From a checkpoint of a small transformer trained on Wikipedia.
Training: a variant of Muon for these matrices, 732M tokens.
Each number is 128 + 32 x the weight over its row's rms, rounded and kept within 0 to 255. Layers, rows and columns count from 0. Numbers have three digits each. The size before them is the row's rms in percent of the matrix's.

# layer 5 MLP up, 1216x448, rms 0.255, rows 803-884, columns 224-279
101:094189109143139123120083189122127071176129100107112107164109134127180138138113133146087118130159113124162158197140142144050109172171173173162153136192123117123121150142
099:138076115076124101103100106104144209110147171095091051141095109136165081128111131119183142120108109162069128096148108162096169111084131126145117124115130118159105121107
103:133136130118170110114115154143135106112172136069156110176061174069168117150132145108141161120060126165112122149115182131113083096156150120095098106146159119177091152117
079:104118119140123129110131144155139078130140134159121112195117104140101092120196137068083145160165109140156167134148135120124069092115156094148184118089104105095161167112
090:132095178153137115112152128121145095101085142119116090090142114143097128151125149142134123151141140117155095182152086076103177146114143096111136126134129216121083110116
094:086116122101102125147076049096141139130139152112018138073149101134133164127117115112145175147172130113158162192161110120130096145141107154075135146176130149114086133125
107:126132084117165118112109111113138101105140216126153151158156090091141105111120148148111168090171156100169141133145201132145046182157103131135115096165133144150111142146
098:136131114135174187157161163133046171092112154083140142154199125055104092177100121126086136189109150094124174095069132183079127119155156143143173149117119096096092169151
062:114095119108148152185116096127145122127185168110098117115120145076090107162123145172184132095097126121117111174117145115091154098136149187110146126121103177128118170078
103:120123150160169141148067116100121114146111051117093125131154108128098125146163102076148115148153106094123081111090133152141118144055194179094127110149137134062125105097
106:121123135088105113090186149129139155115120146091145113128128137160113112065119119108146146147111126078118167129076135093138161151212128080109196143160109089101089184117
101:081132142153165119127132114116182138076164072113181101139078159094075106133123115114096184087149102163152179099088145140076129082122113129114164140129128109081120142153
100:132133090160118150125079111158122089193159168093136154180153071172061117136077114134103140152133122156135159097146164163078108088101053144098117119143090072156167177089
095:128108082130103190158103106101130165134075160109118158137155128140150152149083150065103069163139186092176189180153102098116100163076171138064124117065085131150147099177
095:073139147088132121090151097139147149116171112093133167077140165097130188151091151135122118163094123165173160110123159112111086107210161110127109142102102154124168096208
099:147140134133151168086118194098176170108108120129109151150087120106161126106129134120133117126079196146080127084193167167103124091140220158144133106072153159169134110166
108:077109141121131125113122134156135110080169100175170144122180068105149140162187140128178147108136164121090110120114100117144101210182151153116132147112080144115091154093
105:140118106115177094157177151099117147105083157100116115127061152164096110120120184118160158104107168127100100127121104137084147121140164137103169142162138139104173139111
096:138143107120125119107136117115068149157120083147075173103146056193067170125145155111111172125119104106153125172163151151129082142147096155076135168129101149128144112171
103:181148119099079207172236050136118123149097133176186149079100161148151093088156166111130072086093091120126101125172131137114089111155158059094078145102152141084168150127
100:176160132115133114091152112061160167103153158109121110088191140159129132096148145140136069157143124115145107121137109144075066202144187150066126087117134117110114118095
102:141123113138118139174183144079106113161111165123144136135130141132151125119131169106156146101179120111080065146067110121145131089136109111103089176100116137191086152122
095:155154209144103162159098125124159114191156112138121090120108145084124143104137058098149165168130090143121143113119089131132129107111113113120077219171118154040093080132
105:092192199093108122151066131113087140120174098104164128095118139126123139125103217148201158195087198086123159132108136133096077142057109115137151155105145125170149154086
105:157155171093089200108132138141126128131105101169113149160118098105139140118203173153116175112196125137112132196141111090141111121124120094141146136194154125125132103004
100:198173119119139160092180104205162129135202093157044139105156149182101150158128105086201074100128067121166080133093139174113112119113079142142141085087119083191100090131
100:099101088170180131133153138115101149132134136139090142097138155163152147118151170174140128164188099118144091137170097134141120140122139145143095123127073112106105138084
094:171144183092105174117125161140103138090134143138117171126138101067135124172119148127183076122109062144099131117119132085124144168138066090137160138136135167158112199093
102:121186121127112087148140047192085146190118114091080116105179130154105097171155139140163135148140099151104136119118140089142146138069141145106136042176152117128133137146
102:084115147109125127110208105172155166175130135125191199089083141164114117120182123135145110174129095160156134127133141149125125049147112084160157141104151112027063131109
100:101084164169089121132161139181068110118138155161099163175109141126111070104142110137187127140067158094142145112215162141078129034141104159187111111057091140105113169139
098:132105137163077076125142141117160085133121089105127116146137129121133143145163121107099151142182148204100054103158058171105109091114133089135111157107152163114143124060
098:130166187092203125091132128099137124127157104111106149169150173148136140138098112121179138131117139100137127166059163115156122138150109157096182134089072084082198114097
098:034154159102143090106163110162137124145123149110129124106132103178112211138109177127117112127152111199115105119094119137149170121137100091131052149134139157095172103122
098:151132153098109123103133114131062101104150134119144151161148097150116119126154108137097148136138089113149158137142111100128123120138069131101090169121125137162168128197
111:087107141101158124084099163139110085143128129132164124098118122088132093105143113099071104099093148132138083096144125078099171083149084074133147111089106150088121124155
104:088132119138122076178099152136092118145097145092160108166048159164155103087071094153105111113167145146154153149113164172117127128133174083093087123192195116133094160116
100:139102149166127127168134178152113142125144131165118131159100212045123108174112095155100131077095084153158113123071149128143142099159107139127108099203227192155105140119
106:131083159204167103163138172132083134066130122131117140070089119123153162115090107078093087115216107137144103167148165120134190187063141170143126099109129153104117138091
100:114141061149143121135069118102097144090123131092159086195138143116188097123057055127114076134147131101109149077145078095100167124192059162114134060130110139147183128118
096:132110159075126108092128147110142128159119126170108147105126143106185147116110073210166153098078132121124125134104102119159161107175133102140133122155161155173095140154
107:146138131106158212067124092114160168095112118173125116055119092106174069183166098103080142147102165122105090145116131192090104140132152179145153141089082113168059153116
105:118145134056149136112148142140088099034076130091154168104143141143164123120095150085141092129146122122132151153126098111152124136129065091049169117096140125178109084092
101:148113185124101105160106138145150090100153112163119124143159161072171106106124121133124121151135153060124130137111163076132124133174169127082136114117140178117188094111
107:135176145173161122118129130095144177045050158115150121151096113122168111129206184112110146131145076164138090122161143172143088153151151110144107132164132130153165105125
100:118147146112118136080133134110148096101123120039119134076092172086135103126117073146096137149149167095085095144105083165131081124090115145144121105158156125081141079139
104:082066139171156152160143096144183100152167141069097090132090146092133076147147137107140104105078113134152131138136072105174121144131097112104120147128105061102159123139
107:071158117139096138153085085144136102111129084099113116139108138142108060123120185176134147075078123135152091144101184071155052111121105180120118115135087157148110087151
094:146100119162127112147172136144179160130127161108141113157152166165138133134116125148123173142146184159139168122177115098105146147120131148182063107149130142127105092098
095:106140154061148110145121158135119165145137187076068164119100124114141141067099138118102051086144056140181108113146131143142157122091113114102154128170149169155158168139
098:068138156135083147154124135173171093129124102077128140137096091151088126139158120123099143144146121100223128122113088099136130058147124174155106135179161119155208167102
096:110124092156127109168160067165071103119148097094179140098109144069108096150151055153141116091150153175176091136163161062096125128157148187162124125153160201105077106146
101:116107164199143165184087181149073161063140138155115094118138128106156127121098115138149085142128118132115119127144131174141131170129139208124130111142126137114145099141
098:126068116136135159114119118094076163077182089118179083165095049148148131147137172103084128079105096116107105076126098095112119138169095091150111215129127128108079181073
108:111049132178196166118196156112125126169109101138097187122075161112084086123134116119138063109043116092145122149134101124112157105189099154120163125134112113046140121083
107:103105132126117224136160192164089106056132117119109164126099136080128096097162169113112109161140125143159140135150153142103122079134089122096156110138102083152118187138
100:150116133161133126197086153138154086099177147163210172170174124099174129169101060100111104142097161100047144114160179107158068186128115122067195122199118140160081093061
107:093130085170153158090121099085120118144151136183133091132124162100210093074084134067146167128102144108120137151101082112121133152125125117164148149079086105067098146123
103:129147081060094147096114204155096139106150104117149116089122143118108105100138144104149121175168136167093146123067146134185162155087118110168086124096089131120128144113
105:108151112164169133101203142060177096090142113082114143161147147143140100150111082113169089155156100158123094114091151114083123139191111138085133085102122111104139104123
099:112145110136182182113176090149106156087111127101116090177162125111130098127137113142150137084130095105109109136066099126165119110173102112125176166111104064143092142098
105:108081204115123234126149176069108103102114132124144099092150079189151210122129126143152132110165178154117110191133128171097167184104107112146105081132136129121135122183
101:118119102114099143144073123137170070094143147133110112151129126154107073136039226150089100126127125181147160118153122100174123099107119148130129106086165123152126176073
104:162087091197079164244095081175138098121104170159108141086177138126159133157118093182154147138148163092102104122165146153133154123132137143145162073101138129086110096166
094:123143183166120091091106190133108109137120118156115098065108138108127144124114112111158149113151130168081127135134153133137186196097133149074174137094084086175145158159
105:021106103143145108101059100156119128146157144127071146140090084099100139088127093096093042121189117113143158147118113116095099132126174145126064141205151147116201197109
100:133161129156146119073151081073120105101153137111065114148168100068025178141125130133157192081149104134163130150177070119174130140182147132099149151144129137141173156104
099:156137150138118090154082105157134176147103215143165123152102131155104130136153127115118174097135148194091130180149105127158113162140162089151114149127133144144147170142
100:170084164141118151085130065111134159173124138142041148081160168146100093105131123121118139107141171114075126117093142108163150121176122073123124126141126150146082030105
104:176138195124070186133146113149145141178118103140098128165153080151152081130140132143150135146117139125186165081111147152129213151144128076138107111148147097094077098129
098:138116123087139096162099203095109140099130132067050142135089115132158114162164111178145112151120128169140088117156126166125154121113100076092099141101127111103136149176
102:132118114124128102129189106187067121115119137103149058150084122089109122148169195110127156124143132194153144095107147094132081183143108135148120113106079135199170066156
103:178138040188121104113169142102134161195117149083135138090182180154116143116082124184139142150076113092161111146141187108120056145138143160125152148129191161158092114140
101:127117122139195147136121113191090125146160145127191094142171155104139147076097171166093089149100175149083157135163155186124179131104122124082107132108140136091157108097
103:130079120141138186104162153175174141141090154157086117143113169094139102109105102127117118130056133126155099156158145140126107104120157056167178214151126088060118081109
094:113096114157104144143101039108090082103119143078164101095175117130130104131144141125113112130138102098136128110126080144142110158096077153151109149171145132104107102104
094:118131134153100114192141119102143164086110148090158134108153152125142143128144148145132139169163079130150128173157091101137112092139161149103185160138092153117129129134
104:133179164092165085166167075156139119143116181171063172124152134141057109135134140105102164153119169150171150146112149116134128111126116134128185166115084140057158132114
108:116103167096100193188167130148121131115105147137121177109147094125142121069149163104182155115128098101145150119071145136094115178121169075138090152161154162132177071082
099:158059109169139171113073127160136106120128081160109127125099082146096121145082145078103126127157082075112125131140174127180077145190142116118080125113132115121169147222
087:118073135183148163085132106115121036129120130165112080158036073137112130117158162174153173093139180123087104091112122146133089182128100142122119200056144137188146064060
103:107155075067089112106129110105107084171136138109087153183173120148078200136115145171104141059146105084152104144118102074173160104127138089144174069170122156147150087124
# layer 5 MLP down (transposed), 1216x448, rms 0.295, rows 803-883, columns 224-279
103:088154094129139199118078150186117119146124114147149137140140105118069130073174085135139055151164095071205146127114082086144153129122109120136165125066113145158141142194
099:120069093107118082123131147071097100072161139136148114111108145169147133180119211106140149141101157150109098124145090159157153141072153112157135113123112185112097159127
100:255143101097129094144086138166134141113128110115142111150167149102126080115168139112121176142145188065130104106132164151101176151093124129127120058164094109147121130137
085:160134108166089139174130164118100148129069098141148109142131165113145134127063099175095113109083138101094222080184145154128083114137110156114128187066145149107157161092
097:127148099111078120090108058106165087106153172122149099118112134118165208128122101110136108113138117164098141129141162178152120112149078103117156122164141125103127161093
099:123164118034130099123104150200143121099131129139108124104134115091183177115158106093073138115110109165156120103160170111130152132165135109126080116193142102151150132134
099:082134142101140109170150146151134196181169107124113234166172101113099174135100093146099103135109142091112114178147071095107125199098136127134098127147180055173134101218
096:160105166119039195153137088128181172086121133161169151100107105107151183082145096100117126127123137076058130121133104133202124057165129097199160132122163133142092232179
071:092094096129107107058131193130108117139128142039158112105186153127132132081139144101154151118119149169180128124129104170091100144091148106126126171049157148103145135116
103:159128142130213103120147156141118115124127132155110072142078098118135177080144115120108152160088103109126144214117177115094124119170139159187117089073107134170131085139
104:118166086151157141138095145125159077134122110118090171103166067107139152112090122112071093127120129149115106129159113111152151110096150156109124126140134114156125110116
103:074122184161159127146122155149174103130151062142090160191112167151146119139143150122179129114163144131221169105137125109132151076124166148107117138131183139095111088130
103:148142192096156133137112138111128064128117137136182096079117155124126091126072191116134136075087114124128140140110116100156137094099142082120154105078094150075148174145
102:116148133054108138102160086094097099144172162182162112114142118116141093147157108102111168222146094121193159202108106159169163154108119124151143198134126155146056074104
096:180165130073137145129107110127144148122130160085136159138072203100187131115113139090097089143124085144109110081146138119082119161143118100048116179108113124071177148061
096:112133081152154118160162081121144124209155169107092093147172115115118138195089177123071095113146150099134091139093114120134069119096109137103102150133095075134124131084
103:159129115139131164120129146216096083156140120120065137103124087126129111135143120127090148105203146133138153066110093070100122155099123095106150159133144093089158089112
101:115125167120160153156104140089155100121114122169172107122147107099123123114094164099166118082117098133100116187119182126051069146174135119141162152124193203121098141105
100:119132170112146131170240143065171101177098106110081049159117118126059146070111181070152136147166154130136151126126135098109148072109055142126113114146164131054160139125
104:092143121113114159164191085156133129193111099182121162201137098190095132081177158146146084128137102116189119100171137091088140085150168107115138146120137130126151128118
103:172136137099142187079119101129143105122124151112120135098162055133124123114145079146096132120078131086107147141149074176177120177087103139132129152127154101157080159160
100:131142146178103153073118136141131139101144138073157087143177173133147102103091144164157175119061123098131095153166140176193155146169133114094151212094201137187098126187
099:147079133185120131139096110141182081169094139164180176067089160147067132086110127124140087128213088086128079062132140082119118111108179164135119134085103117081105062096
103:156151113166146110090149081136170158183110131061090096101123101147124144124128112067121168153150197132135061111131115156107178090141133101093059125142084080079078123208
105:097104094115213098198146118116181137078149127085140102112100126114100088195083106155095046147125077119103120139073115142143154136121082110089151171109132078187137120247
097:128199093086156146118058165134123115169132129146114122121053161145123138091091126165119126164121116103092088138109151171243180068194079136129119136127135107155142180183
101:126099169138084147102141189107178083114206109110158125151086096160137119080062082122130102087170084122135079164074143132155049187134143133099137063105089131139141042085
097:114078174140136138136154173130102122130131149139082131141124065145134115147139158144144052203152069137093086116128185114117177174142124043125152102130105095117138143121
102:147135134095125151109144156137143108079053117156135073110133140146197174161123139142122172170120145143146134181105173161099081160160078122147123140141088192135157045171
100:164131088132125128194128062137178080096108070149145120131150098073140132096159136125157140102153126108145145132092182131103193125109156179174081114105076166122144118176
099:149162104104164155107110082140136139122131110075105123137167081116105151130140159160124095075136089086172170135124171121123148085083205094144156151151255094087133147086
099:112112132118106156174118110127125106158127116124088171067096145147122116114123116171118156071129113119101141121177106113136165137052048150149112107109107160100114114131
103:152107099136126195089125138213152135115121176085157145193191064148172090087118108155136109152173167098193135084173112074141148139156173111135125214108161112097074129128
093:116153114113141214132140145109098111152200140140111104092124125094135132118115083170152159153128154115185158108111155130168165113131091122109180112139113167172139205170
101:082151124184087161089129118145183114139152162103126139125123092079080169146149158129108060179166143084181120117103123162112155141138109151169098145112191051159172129139
105:159065100136149127156176120144130198132149123103075153128102123127188163151085187135162160093172094073088104140119136155144140177103143133177078107080126157137108116128
101:102092129060192127099169100153090113094156104146169190085171162095169138109150118120119179150128125078133121152113134106135111130080167077105155137118155093141109133206
100:162222154139120119143149101163094114127132069139060134155132072106124180127065129123112115084193181073097097155137127105132121122119089125132131117112075163100138108096
102:125113214204099122149108124177163088118121128129095111102143110135113151087126134173171186054141100112144133158136183128155171165122201145121114066161118126121102164129
100:050132116106120118132146150110135140073093139150199198117126136168156084129075085152113139176162120110111089099146134116143163139101129183150119101182162119132164162104
093:149139066148076096154107090117107101111034129143115156111110184137115139136127075073125179129153160123160072164090105103082158193196110089122095139122142133065125149131
105:162125097202135131150093125152156143108190175055128176206146174061073116100070138122144101123171117122180167069117102073155171058151140121186106150129154125112202040142
101:149119105104120123118143157147119180160086084102098122130161180092150123143152166143145067102153174172147149118099138126098119119149163099091151102143143140168124114166
100:164102099165124085143076094185153158130169156137188197128152118128143159120145121163086170128122135109169097114062136135085122147103125120117142111131125108131135064132
102:143115118136148137157144131140170127073109132141084105114107092103147133112126066163060131063096167135140120133129108110096078130119184125156194120099143168111144112115
104:152167121109110086243107059153138125112132092184145142162203125122134137111089146158143175132110067135160124114117114135146164123125116120083132133115119148101127139142
098:136168172152124100145078112103163174097130069102136149136122097177147127118104122156151108105082115153135127130134164146115076133051123084094139110105075119122133088182
103:120130116167103107086142129193138136134124156119165081103179166148139161094128177087088094129165151102148095203126199148085141082096108156097110103078177120147093134102
095:052145100104127126085107131061081098131093088118134148159128104086109099132117155123165146145144090135108139103118149131174138084152120167067179055120122110048117166126
102:100085110165187151100146156146105108143083096139114118138085181163138116138167146166164184106109202106165148117131142115157061151162186145139073120137142101128184106090
099:136130088111111134107051167101153136113112073108114114123154132170130123104120112126147127189164160101176108071176142184116230132107144085108133143107108152166154120127
096:140086084123148096084067092150125112135147112081126103126178152140139091162130137145119078115108105129119099109127118138127131127141155118084131118153165139125122144168
104:210110123097171109120146117125150154146094147118147128139105182144089111129163087120161068151148104152163125097131171173091142137119133076085093070163111111115114100070
101:188117181086193107097112124176094127141167209163148188083099169135190090093158077110113111126161092128073138186194127102083124127109093125144105154103148139168157134140
105:113155114040083080097125149138106131082125142155121079088191185078096128118055090111116132125125103141158139109105130106128144067119084127157080107152122157106103146159
102:119143079140134111131080122112118112128157114133104150090123160152110106137134129162091133108105105109178068155173157181131158082136087162140124135161142087177105144124
099:127128071124158127109157126119074155169137072128174073145178180151118141125220118127147202131128146141131139161141137157136175074139116125129126095133143145101102105181
101:085151129154109115138099135085108167150146084163156080119131125106147127106076099142138159119097155083120186123119098098073126104144099081124118157120069121120139076106
105:121102125125113119152128165177139173096125113164125146127156131174097106066163127162158137138091127140120113192089111157126152204093117086137112113135118127128188128156
103:078101177143098114145114148078141094129092126139152107136153122162157116098154141095151113101162149152100102113132213079077095103172103100091140104142139131147177105082
100:168103216167132118117126106128164125174135136067136125142180136130117130154109131111121138130130130122096086147153128114162096143158048096157167103040075130157122134137
103:142187121118158077122152057129110111136133103090145131144148155088130141164171123144128072167150120104119129118067099114153096151121162155141111180105118153111095090148
100:203124092145068123097139072111108117165103126102157105161178129124079115144127140157141179142165155169117164127136156148182113169089104154114107162111136076132121142137
098:161116151133142097120121151086129122140097054121192093172154133121079131136149123093107159173192137191098133222132120125113131124097162119111116118125120118165181112092
095:120134158112154119153156103075120138102199133053123104105167106115110094073107105170090081116151093115106166130124149149130157169133106105107142017113085100090125138162
100:143175074134094154108118139165063066167111223170100114138102158134139157188129111133154141152143096107136096156139182098083179065108141100116115157152098204087120195130
098:085157110131115149133159066156137094136079198127161130118102158187203128119158107111121107083087152118139065110109114186094078111060105181094148170094157123091121152137
102:093110094147083147139135138168151134145151139095106111111093078170136155153112123183135119087095152184090047135157134094154127082119098111147121165077049142092179143129
098:126147136161153140112136141118139100073150065145134161119149113123099130153140127123146080137140142142130118139114143123080132073123167126082083100178106144104177104127
100:134153172103123158112157142107022135078143105125083043138121108173100102060154149114101091109132183173155150118117076118148213177156144108057148103107119062094116143129
098:080094187077141167141064072112148112139121127072117172136140106154142162077106121088105156070079120119134141087131085187077086132172128124136134173145130103187139127108
101:111063157160140147122163181122095147209127137137186141134143101110111069068175139159146130161160169065191115111049131148163163121136115184133139061135087099137171169146
099:093131105102170126198090157149176120121133149174136126061139152074115071132136218144143055118127117161102148064124096187156149107141110076151097064175169161153135180086
103:144078146148212095127096112166114153147082114125132166104130140117156150159163203154092091091123134138106132118083154122104109144082176115123172125102118149136129088116
100:052132059142135115131129158147129099145178147067141228172142142093118115121161132115109110129178109131086126115123077148112102084099109155053073089157129177164125122099
096:156152106133125178123072064087114137120115161113120136109137126135143136050133080091154032189098120104138133104150160197135139131100108132095130151149107078143166109104
092:146139102120125130162078087091081113153061148118140142132138038143095118108117118085066120141141152186077097129141092195145128113109161131130161144142113097164114141184
098:116122092119099084169073142122104108133130107110157139144147150070158123113128122147147140069109085140151098087123130125104121157133141129086160125137149143173133157098
107:144203071114131109110116094128084117186143123141161075145115121107138075150064095172167095139118156095129099089180105118232169101167148194193138155054193137106112157092
100:163182127098109116155148128110121129103103113168134098127113102128139085175104088059133085117140097116170075124157145099171120134124145141163099084102111123201150145131
094:128136155081092133122120161156099099102151161067106167188102095083132124113146080094100154126125125136166133141140100121119128105119156142116169113111082121149143096183
# layer 5 MLP gate, 1216x448, rms 0.255, rows 804-884, columns 224-279
099:115053178156073112128121109151124128138139111131102108114152118145136101104096108198161152165148134107132148167157108168109080086118147138184137128184197120093150097065
100:076134159132165133167159101095112098158169100131144159143145124122143153107073123126115130094089099176157188138174126112156106133097120116160088137123109178102168169130
080:062114105130140075113161207132143128149081113163143156135103182169126108158078168169098168202102092119083149122171167139122123104093144135138126120088082149152111154096
091:187112150147163098163170113119131132110121112114171141073117138080074080159140094118181125111194156101140094075135053110080107127126078087117102162158111109134091090120
097:097123095081092153177068110106157166144097137118146179107129110125126123101102120147099125113130116172174122184135128140100169114149140163129161083109106160148115159106
103:044106117140158152162083136188068106179134128130146169166191106120126191119132095138117187063160115093126168124140090152125153203122124169103195089159084106143153081080
100:097133194136141136143175165148139094121098118124131128140134161153130112197162092106181161075095112065147155121139185123133119112151117154112076106178113112204131092134
063:142101120096138159125109114157114139117208154107057128137181110135141132155130122177151134105085082088131161192112141114121165081100141149113115081138104149129103151069
106:151139125135116140173127125161126057086105082128147104184150148074123137102158125077131065114119115146056139112122132112162149154122191150106099064144115154096104113177
099:128188149147189148144104105087143133148111149139170170078191103058135075114109098092143143150144123149071083114166104213134092172088151166171095192154133075150153126145
101:116165083092109084151111157157114142089132195116168104156142065177127125092146147173101134148150127120078110121126168149166141142095147137148151132177079142222148118169
102:149113091161143125136171178148128098135119106160125171078046123093173156125157178138179153132114144114102133114170092147159094146116136190046130163131184101115169096106
103:161113108165144123116131175149183112154123100129112111143150164121163121115147157152157122095121105118084124094165106159108171100183094148145184101117123112103152181162
101:140143152175135136110175128117153142131145103101125126157126107163153105134126135085183088162088117139047194100128162138188118134132161120123137180145117115092044155102
092:123131130138144122108096093062122057152170090090068103132091165115091111154174107174139090123140118097120121171173083108137139110171107127196112138168077099141131086152
104:114149112130124144124083130126047124115116181096124088139165142119146040138106129168133163125073139051098169160114107155143125079133180136104047123105172181120134172146
103:102103138124097129177154166105118080171158149099126160088082170030137118131118100152150124132127152108101127111085136129125119091128125132102079088138109086118090174166
095:176098123115137126135132172144142084139180134144154161145105201055160109094102067090137104082146154142154064137104076149118164145115178116104154087158147094184095102095
100:122120178166205078143083155098138100153149074095114141110141128105153152139107049156073125153121134146103152058126126127157159178144121060166119120180117110167092099108
104:128060129132171153199210137146148172118133139124085202085103119123165146147129112106137164098082160144028086085102137147128179158128126171162138143131145142074131134121
102:087143104105149124195183103127198181114126097131039087098060082093097162091108084147141135139110133078161115122192153164162102131105133090124140113116106173066198146156
095:128229137096100149138138099128166111040156120161124112159153125100158089146118059163165105112140151119063147108126079076152171085085159115123085139165070143137131106135
104:157132158148143171097158126139110138135101063095140128134139154154164086152137102210192086090099081132115215127119181178148135125143158173145106083084081138122165133106
097:124127103163137139152172092102188172127158122123169144127125076123103108163163134132143153140103160082107172149135119130156195152112134132126126098125137153057137098178
099:171103058119166142147120180082063108133142118134175093118145166049139139106138161115098108202126104081147141004162173092184135111131119149125097162151095134156118145155
099:139167207124183126147113052122059147130109169173187100100127107115087181129064136177161113186080167124123091132081140112160098123112143137122157178168132122187098159119
094:130084126118151138132098144156128105122073184153139141136164103125234130142125169087104162118123098153077032144116147122117153118125083041126131101104155145181086183134
102:171091146109177166135133066076126157164106118127113197063106127166127085155116145128126134108099130151148128115177128042147166144118111128116086157106151122103033121150
100:047132140100194159104126117104118073103130106136224174125117074144065074055172114087180094175169129154156096136061102120083125067142141156171104148129136123143093109138
102:114122149122099151202127136121104097105101119156154145152148066108110189137122065078088125077151201087184130136214131104106136123115041124160099061152135143156122085172
097:125150103090147146171140116165102161120148140138154167077124118109177104167102121154114149064090097126132109134121097100152098129138095197101117105105148123123192155121
102:130115115101119113102117066121152186141123178050076120157083144148100209149131065180128122155124114169172122050168120091121122186140129071098184128183141138136118101100
101:109133122117159176114115180123130129119140174106119154165139047079101132131148147160136164083106073139152128161125100179056119172144184070038168174112127174183131133146
098:140168125160127211058120120131128126171091168131104117133123039107133154147091150074109129174159095132110142189132171138126163131167121111137114104110181149157116122101
097:163154097152113094104212159140135160199199204105141097109085097167157186143125168134149164058142080106100055157151103136110114167132158136096099103178165168134144117163
105:148122139151149132096130207124134188151107116065110079126078134075179147155148092110190154132155119154216164144115130161143110090155126138141128097137143072136144109134
104:160097110142093132120151160126232134120100152170161115130168169096156108063136126139189119175091098119143108150128136097108126170151106155153089157141106119122123078154
101:122091157107147140133098187118115145095120115116072129120167052142169215121218118136134165075187151138143089086162167087111087130140185103125067117152119088133202128162
104:121128115089093131069121132123116121127153161095114135172065112139148128089085045173168194147155192119129128141083173102137111148149043172111180090122149161091158159158
093:133165141140137140107151123098162091139140116178174107131130079123194125145077138134151086132124179118110147159119113133108103127123146152101150078111143143230088145131
103:177075103057086186103137056131110213117165176139114141158177147171152058162140141171139116170161156128078113119128051147126085182169117153127143159131085090131062101076
104:139124100097207051155122162089121093174100154105086067127128069125112132105074096118103099149140151141107061121083124124176150117125131171109106161128081143134126101131
105:166128117172150096155149159107185156128121140110168162149057123163171145170112150115108189085128139139128187113136121157100123202130162134172102150147173084074131150133
102:122107124096109137111104106127047088159073118115125165084169145134101145178100194154075160148156166147100172165097067140052115097107095119096082095126144134131125153145
100:113132041131151139132114065204154107088135133140132122184149171124170117104114176166155155131065148139105166121171150184073105149104123173200107111112246131104141182118
098:124128134149104109140131155090218116139093057122115100129197127123144162111101117097104084141137149134169107161169160162136145135088154081116156159172099162074092160079
103:112138130114120053086147143133168130087126145131117078124081110132133176166150145119144071144180155133103119138115141104102109081066109126117152122085151099157083121169
094:158070178152088087143148148141138146110164162186081161111082126041168069145107155097124139119131167130218098071132149118116120107071161150135203101118080134148107038060
103:143163158118135090102102168130182134150178181106135110145156035029120100140108083140149080154143047107127108097111099093169158165108142144155200101121125169123107157140
102:100139210211156149136197095126153106146121112142130108116094183147155104161176123169105078058119135071157115087072096168145116156164113177087106120147170136154148119137
101:139131141119129181146109069123116086052110096152122168118152132119124052094136118118135111112136128165126135113101057122121103136115129178148140107141105149114151053101
098:159143095134129100136132157131099118071161155142149160093174146164166071162182134108210119105111114124094120142100060079157085127181126123094130105173129134111142123112
101:148084106081158166107132134128138137123167148128089183061082195156168144145184101133079121131156108115083145144087116145186128110111142101157082179130174115128139063136
110:160133097081112143156156115160127096074108192120131063236181155133171124109138171107158129100122136158160156135095141155133157198115171138083030130178119159104120111167
102:092153094119176145086103093141115120091142139056224193137129102098175092116109142102139101114149137075119161129119103139149138140053138053155133127149141163069217115135
106:135137120064140091151108168180149133118121046194154145071114099142153106140140082089132109127142162111125089102180098144161150135129051127162125156111142148146101178068
098:132129142065066183119158102123134135156163130145151166121105119141158169086152133135146130143124123144128157132137117165111148175077171076126100182089122137148124089098
107:121131116125172106132087127172114142134154118137098163152151137106180084148135160116146132114159117167199146128131164092117171128154170124129100144140148138155124172116
105:104164152127145126097097178162161142102138148149161131083114080128185104171175153096168139165127123147127160127098158152103126100148108117131123154109155111105166112094
099:153151151153074157109095066097103110109163186145105155141126111120145141105151118149127127171143087127123134063090145123088120108121137148083176080131184199096180124101
106:153117177086173151124119141119115092124128122111175135179105076077148160130091120129186104125114176137123117082082164097138071131099084160123093158160156098126144111110
099:135131147117148128123085181136084085098158143127119154099112137102163152137120139113173105120124156111147095132118146113082086114133105112137126103139154164136151099088
099:123158082094159152158144190132129143135131108117139095129144087070100153081095149087111134114107083124192072112080119094108175170104165169137108138095078125124119096155
095:123071157063086124166153141108058115155181141125082115142170124160136100031121193128114130128117083131161166047068123126108158150117112115135117109161140168130106117095
100:119129131148144104147108147091092116158120133103112127098157174130138162144090107162087187164069199106169127136182161212099168115142083117097135111114124160179112181199
099:130156126158123139154094096108088149105086132150224070152061108143195093157155183027123088076135096109121155176088109115111116122114157183123114157176127065066130136109
101:116153169165140150161152115105090114115172104138101157098121131140089125119118123139149150110129170134124080195061112112073137092133144140157148121185129160154121061114
101:120153136117042092134174091084169177101082149131136113110172169113063138121111149090135121215116134082160091119121139103099171156157147147121086151120101138185137131152
100:133125099150189052154156163140178109086103116109140146053129151148107090095058133140099120082139132109106069128142075128133159201091135173113149129052125150152107137126
100:134119110163140127140188128132163076120106068111167080135158068131108133191144066198154139174107136101108167133137148164180168108073125133142070140086150158141125123139
104:144184142123111117151150114122152138079089159172128198118182128104151091098098139126161172116122138146129208086146162141102162152170109133171092077152085136166132123085
104:107143113135106118159087160127066116134030180134102123159189117142147221162170052100048132123128135139089121088183254136115126138116120102151128113095100121058086163095
097:076186168128147131190174185073137117150147148068213082152182175141095115131156159113117119108101156132114094131067164156157091168118119127089176141179178127108162133179
093:143123134185120158113138091101153141159138126149137170126096185067136089140083146099132126086080165086122118152145097153171101106145180075109135151155200153080113120136
091:154134133119164129147080107092128125121171142146121147062149139135121138111169182106172082062099113101092158130108122127095076107121156062138068130204124144137096128075
092:081115154165120133116161141138156135120150083104168127128121117117174103178138113131088169118125091141108122170190111141103113121093139092172182155129080218148094085121
100:164113089143093151107133155102105101112154157114123130169181178127145067095083139085142149170138163079090134106152107114138118148115126139150134076129187118139084109148
097:151153162123137129108151144108168151142107138122156118097150145064125150156113130090160142128160131114074101148143117113186115144127108139116050091166155144094115136132
103:134117122126117091141133134097131159124170088169235149115161141138181075094156109110090153142115150112118132120125106155165146158142095126125107132220110114112131105178
087:158141159122141080180100185163185136122091131065060126123178119087173135139095105106134125116066089116168151119149104064124109084091208124135121092160102126101166136199
103:131158138136093152095113157153068138122133117113143131140094133175140158083118097135052066088088123096150096117155139107162073150182121065139127115129111085093128155115